Each number is 200 + 20 x the weight over its row's rms, rounded and kept within 0 to 999. Layers, rows and columns count from 0. The size before them is the row's rms in percent of the matrix's.

# layer 5 MLP up, 896x224, rms 0.0632, rows 486-514, columns 0-55
096,217,199,175,214,183,196,196,204,165,212,212,218,186,213,203,218,206,183,199,226,243,199,207,216,222,202,209,180,222,192,186,206,185,194,199,209,174,174,147,220,177,212,248,176,215,174,207,200,193,221,168,193,202,191,202,188
102,187,197,190,161,215,195,223,211,236,205,172,208,234,187,182,177,206,222,193,212,220,228,181,184,219,208,241,208,185,198,206,182,222,197,227,214,183,183,201,165,223,233,199,180,174,191,204,210,177,179,178,220,174,196,212,190
105,189,206,204,230,189,215,199,214,207,217,188,192,170,193,235,174,228,203,210,195,176,161,206,199,239,205,181,175,193,175,193,189,187,139,196,167,184,192,208,235,226,213,191,228,191,205,227,196,228,217,184,194,187,193,225,203
110,192,211,175,179,167,202,202,203,157,206,212,164,236,222,205,200,218,194,189,195,195,205,202,154,189,201,189,243,196,172,205,187,182,210,190,189,203,181,200,165,196,212,192,205,196,197,214,188,213,224,193,233,241,190,213,222
108,217,204,196,193,197,171,210,238,220,229,166,205,187,215,201,166,200,211,184,196,226,191,178,224,194,235,207,188,198,185,253,188,194,196,188,202,223,210,216,171,196,204,207,195,198,208,195,223,196,221,201,212,207,208,182,207
095,188,190,204,182,159,237,191,187,219,175,220,237,234,173,211,179,229,193,203,199,193,181,199,164,213,213,173,167,171,203,204,183,175,210,220,190,210,213,199,224,214,209,225,177,187,200,206,192,201,200,209,196,209,203,179,176
088,192,209,180,215,188,235,227,174,200,189,203,192,206,172,181,221,176,232,193,189,180,195,213,168,204,242,209,227,231,191,218,174,198,183,197,221,174,204,205,190,169,208,183,197,192,202,204,162,213,222,164,226,191,219,209,217
090,191,203,186,216,195,168,179,230,210,203,193,203,173,210,221,219,206,179,205,173,150,245,178,174,215,230,204,186,205,171,218,244,221,189,182,244,206,189,203,181,203,252,236,191,193,202,168,206,177,204,207,221,195,191,226,212
103,240,200,213,204,214,196,196,192,193,216,214,157,179,188,186,224,189,188,228,220,183,185,235,179,210,240,224,157,188,197,238,188,236,204,226,227,205,201,199,202,164,170,184,210,197,180,207,225,195,216,140,184,175,206,199,176
102,205,192,169,196,193,210,178,215,201,200,204,207,215,196,190,185,198,215,183,206,172,216,194,203,186,234,161,154,184,235,233,184,164,214,205,215,220,220,173,206,207,221,219,209,253,187,188,217,188,229,203,206,224,188,162,174
098,229,195,175,191,211,207,191,183,202,213,207,192,240,187,182,179,218,191,178,218,223,169,202,185,217,187,180,208,208,203,195,170,176,199,162,201,201,202,194,213,199,209,209,217,208,168,170,192,207,198,185,228,190,191,234,158
102,191,183,204,174,210,228,227,207,206,199,216,226,186,187,228,202,243,187,233,197,207,206,205,201,207,264,227,225,197,174,211,198,189,217,208,203,228,231,211,183,231,198,211,184,177,209,230,194,194,195,246,154,211,169,212,138
097,224,202,219,181,176,191,194,229,168,197,191,180,190,189,192,200,224,192,188,188,224,205,222,203,197,186,194,212,213,196,221,219,208,216,170,218,189,193,222,227,210,206,205,191,169,219,165,215,232,144,195,185,215,199,206,178
102,164,226,209,217,204,182,233,245,212,188,172,208,183,212,224,211,192,202,192,165,232,159,148,223,179,237,190,179,200,209,194,165,204,213,195,193,200,240,226,206,230,215,171,217,204,198,208,203,208,174,193,194,153,200,200,204
102,160,182,223,199,205,213,237,211,166,210,184,204,164,218,209,239,211,178,193,207,230,206,216,191,203,184,200,195,207,206,211,239,210,195,184,189,191,173,189,172,189,190,216,171,183,243,192,227,200,208,185,200,193,189,191,205
104,186,192,199,204,185,197,210,200,180,183,211,184,190,189,226,238,196,179,197,185,206,171,187,187,156,208,230,195,214,180,186,184,194,225,242,142,192,197,212,177,194,220,188,220,190,194,210,217,186,168,225,220,182,206,224,211
102,188,186,232,204,168,214,194,207,164,201,218,202,224,201,207,185,249,232,164,219,187,249,232,227,203,211,193,166,202,207,241,197,236,166,210,201,216,196,175,199,188,187,187,213,193,177,188,218,210,199,240,237,175,197,198,185
094,247,185,169,218,182,218,163,210,196,224,222,206,205,181,200,196,176,159,210,205,229,208,205,191,180,184,211,181,213,237,210,200,230,194,178,183,224,182,173,190,207,209,199,189,193,171,186,181,201,216,237,191,180,206,184,215
101,204,190,187,194,228,177,177,226,213,204,236,178,166,194,203,173,249,181,171,192,273,202,198,196,174,182,199,199,212,184,162,218,193,207,196,214,190,191,209,227,227,194,181,196,166,183,189,210,210,197,241,238,165,202,175,165
099,190,156,194,187,223,203,180,186,199,183,220,196,216,200,209,216,183,204,175,207,203,191,206,217,196,221,203,200,204,176,228,194,213,199,180,216,175,216,170,226,175,207,194,183,231,193,186,221,185,216,175,239,202,226,217,173
082,239,241,262,214,224,201,219,222,234,206,203,206,207,216,200,221,204,165,165,195,196,237,176,189,232,196,194,240,208,212,191,222,233,230,178,209,161,179,206,185,189,193,228,199,189,149,195,219,210,231,163,190,218,214,210,196
104,186,208,195,192,178,201,192,222,190,208,145,185,202,189,203,155,187,198,198,176,209,193,195,207,217,197,177,190,204,238,203,199,208,229,216,178,237,229,193,195,167,175,209,201,196,189,229,178,190,192,214,209,202,178,198,183
098,182,163,214,196,183,198,160,192,186,195,182,185,209,230,208,212,186,238,176,206,188,210,202,222,192,230,212,189,213,190,230,229,211,209,217,193,198,176,187,198,189,200,186,238,199,194,220,226,231,175,201,195,214,223,193,177
101,202,211,188,202,187,203,178,228,206,186,152,174,203,207,178,209,227,210,194,187,234,160,171,188,177,202,175,202,199,216,181,226,194,185,212,203,183,201,257,221,212,206,210,204,196,184,165,211,206,173,160,204,243,209,213,185
103,205,204,190,184,180,199,224,194,211,206,199,225,178,206,174,174,176,219,182,191,165,212,221,234,235,211,215,209,198,198,199,183,190,208,235,159,214,243,184,200,184,203,211,196,216,196,200,214,203,243,179,199,204,187,221,197
097,200,207,141,229,195,216,219,183,143,168,197,208,189,215,198,189,214,178,203,185,181,188,222,216,188,190,179,225,214,202,208,207,222,204,206,176,213,188,214,173,192,199,178,202,192,197,181,207,182,157,210,178,222,199,183,216
099,210,190,204,224,201,196,222,195,208,158,195,246,246,196,213,211,191,204,210,206,167,230,196,164,188,199,215,214,214,167,193,244,200,197,199,206,179,204,223,199,210,171,216,188,178,195,192,208,223,189,237,198,228,186,220,217
102,193,171,208,221,158,208,240,198,196,211,239,192,196,201,188,180,223,194,191,197,242,189,194,196,173,211,201,209,160,185,186,177,194,194,170,205,205,160,200,195,206,207,170,193,208,201,183,187,183,204,176,179,229,222,233,245
099,197,186,193,202,186,227,202,218,195,168,212,227,210,206,216,163,223,206,179,226,187,177,210,203,199,234,180,186,204,211,180,196,184,171,209,252,203,203,185,189,237,201,193,201,229,175,206,181,175,214,228,233,167,204,208,194
# layer 5 MLP down (transposed), 896x224, rms 0.0633, rows 486-514, columns 0-55
092,177,234,211,189,145,187,239,221,200,199,183,236,204,183,168,208,193,196,176,214,186,211,195,198,233,215,223,197,208,191,187,222,212,174,191,228,213,193,220,208,228,201,219,230,211,191,221,200,174,188,185,241,206,208,196,205
100,222,228,192,216,204,186,210,199,204,189,216,214,190,198,187,200,188,184,208,178,177,207,191,181,194,214,175,224,172,177,206,219,182,170,220,204,196,183,185,190,211,211,218,218,246,213,197,179,208,188,214,190,200,205,204,200
101,175,207,196,174,176,176,211,186,196,182,213,211,228,177,210,228,150,194,168,186,177,159,195,193,198,173,207,206,220,212,218,163,167,215,196,212,244,190,179,212,228,175,205,188,181,189,194,215,204,197,215,213,197,198,199,240
112,219,183,198,229,195,191,200,208,195,188,216,227,198,173,210,189,196,170,191,186,216,168,195,186,198,181,228,204,235,175,181,172,232,200,180,169,217,198,179,221,167,183,185,188,205,216,226,185,166,199,178,201,206,232,203,192
108,222,214,195,197,207,184,190,204,203,182,187,177,194,221,193,228,193,214,181,159,217,232,198,222,242,191,216,217,205,210,190,208,188,180,197,229,220,205,184,229,210,228,203,191,214,210,187,179,192,208,215,185,171,198,209,227
092,205,208,200,193,216,196,213,175,211,185,217,184,203,194,198,202,188,233,218,208,209,225,205,210,165,236,175,232,205,190,188,217,212,230,205,191,222,163,209,206,204,198,231,235,190,196,231,192,206,195,217,199,208,197,181,179
087,190,225,239,196,188,181,190,236,198,188,199,221,221,193,203,206,199,182,211,217,192,197,205,209,239,147,183,194,157,219,226,217,194,207,195,177,228,214,182,230,217,194,194,201,188,183,221,221,200,229,212,192,246,212,200,209
082,214,187,210,236,209,229,221,214,172,214,196,219,214,176,229,207,187,238,197,211,202,179,210,192,190,201,192,186,215,249,201,180,187,201,216,192,173,221,162,210,198,180,200,205,224,163,191,240,202,206,199,182,204,185,200,182
097,192,214,206,161,215,220,226,199,230,240,188,201,212,186,196,213,211,197,174,184,180,209,176,183,189,202,171,182,216,201,205,215,232,186,203,223,204,207,190,180,251,213,235,191,199,199,189,205,230,210,191,201,213,227,203,207
101,178,216,214,163,220,212,223,166,197,200,179,197,196,222,191,228,227,183,188,210,226,173,231,217,170,231,196,196,220,225,240,189,208,203,182,201,175,210,184,214,204,185,196,188,235,184,211,227,156,178,206,218,193,203,189,204
092,215,208,173,201,172,168,239,207,223,155,183,200,216,171,207,196,198,189,191,164,206,219,229,223,224,207,195,218,206,160,220,183,204,198,234,202,190,172,200,172,207,226,228,182,184,167,210,230,189,196,199,195,233,191,196,186
101,207,227,220,215,199,207,172,199,178,206,153,172,182,245,181,215,161,202,196,179,207,186,198,174,216,169,215,203,180,197,187,211,201,223,187,198,191,206,202,212,207,202,215,218,178,181,182,206,197,198,181,234,209,207,181,234
108,218,191,214,179,185,205,225,201,208,188,222,202,212,187,216,172,252,222,206,185,167,235,176,234,187,201,193,205,181,217,184,171,217,205,221,234,222,176,173,186,220,207,175,160,201,210,215,194,198,206,213,228,196,216,214,215
091,190,221,178,169,177,189,165,191,216,224,210,185,186,245,179,176,234,199,199,219,207,197,212,176,155,207,184,212,208,226,202,228,203,187,195,193,193,234,228,205,157,196,180,207,188,210,231,174,198,196,215,174,236,202,207,196
104,208,190,191,234,248,194,164,225,227,199,183,242,187,217,231,167,189,196,165,186,227,195,228,185,223,188,201,198,231,185,186,185,190,194,222,210,183,196,219,208,184,206,207,150,218,182,233,185,167,200,217,190,182,202,179,191
110,225,245,191,177,212,231,237,218,184,186,232,199,185,177,185,210,183,217,172,156,169,192,191,176,206,204,208,208,224,172,193,220,221,234,220,166,216,169,194,220,221,186,205,203,225,178,209,216,205,183,177,201,199,186,212,222
102,201,218,213,212,192,215,212,193,199,213,217,231,169,192,202,190,220,252,198,222,214,185,203,193,199,147,198,163,214,166,206,216,225,220,195,216,228,204,206,190,206,205,170,202,177,184,175,204,192,198,225,214,195,209,165,222
094,207,197,202,208,218,185,211,202,177,221,205,222,164,219,211,175,214,215,238,200,198,205,196,186,166,220,200,215,226,183,232,204,193,189,231,180,181,238,213,188,168,200,195,193,207,208,210,226,202,195,198,184,168,180,233,241
104,215,210,211,215,226,180,240,207,197,186,195,208,176,188,214,210,251,157,204,198,200,191,212,186,197,185,219,217,216,205,196,230,211,171,192,195,205,196,213,205,231,220,231,220,184,171,204,174,193,190,176,192,209,186,192,227
100,226,194,205,204,186,235,208,192,148,211,207,215,183,195,220,192,176,213,232,205,218,167,236,207,188,192,179,177,190,199,206,218,205,162,168,200,223,247,201,183,205,209,184,187,233,229,208,213,207,197,206,193,198,221,175,219
096,200,160,208,190,138,220,210,215,203,192,246,199,201,189,210,189,220,205,203,174,192,191,211,199,205,211,217,144,195,184,180,202,206,211,221,190,235,182,155,215,174,218,208,180,154,233,204,191,187,210,177,208,189,215,213,195
109,185,201,203,248,222,212,202,209,187,182,212,221,191,235,200,161,195,214,176,196,211,183,167,174,193,162,187,191,191,192,210,207,214,222,205,201,179,217,230,176,166,201,185,189,207,200,202,205,219,201,166,197,199,177,217,190
094,202,185,182,192,254,232,192,199,190,201,229,182,200,225,181,170,187,190,177,211,209,179,209,178,193,215,169,241,194,174,193,215,203,234,237,183,181,224,223,212,204,178,173,182,194,205,210,173,198,184,218,224,223,204,180,168
099,192,207,220,187,195,214,215,170,204,209,195,229,222,226,211,193,212,220,187,213,225,192,196,189,198,167,208,177,209,223,173,211,258,222,226,175,197,233,215,216,200,214,201,229,211,188,235,204,187,159,167,174,203,196,223,202
100,167,198,200,183,205,153,211,175,205,198,195,216,201,170,197,191,223,180,200,197,182,203,233,254,225,175,214,189,246,186,172,207,189,192,171,223,184,200,215,233,222,231,177,199,214,241,200,216,193,195,190,215,202,215,235,182
097,203,194,211,166,232,193,154,228,228,177,226,184,228,201,222,205,169,212,233,191,189,200,172,201,200,189,201,164,177,171,179,146,172,187,210,224,183,204,202,207,193,195,208,219,184,220,237,188,214,195,220,187,231,175,217,201
104,198,219,217,223,211,216,187,192,212,225,186,205,212,183,172,170,191,176,221,205,225,188,214,243,162,220,232,189,220,208,171,189,187,229,216,186,216,206,190,188,219,199,211,215,190,187,205,205,225,191,198,172,203,198,188,188
104,210,237,202,204,208,223,208,200,187,225,182,193,200,209,161,222,165,206,199,197,206,191,196,183,236,191,185,186,198,220,200,220,188,232,190,232,201,203,241,190,209,241,177,181,195,231,191,198,216,216,178,183,192,203,216,207
106,185,207,227,207,190,203,189,184,217,213,238,206,189,184,195,204,214,192,209,156,228,226,219,186,210,215,192,211,211,178,209,165,166,216,237,255,213,189,194,187,228,174,206,250,224,209,208,233,209,226,208,213,199,237,204,205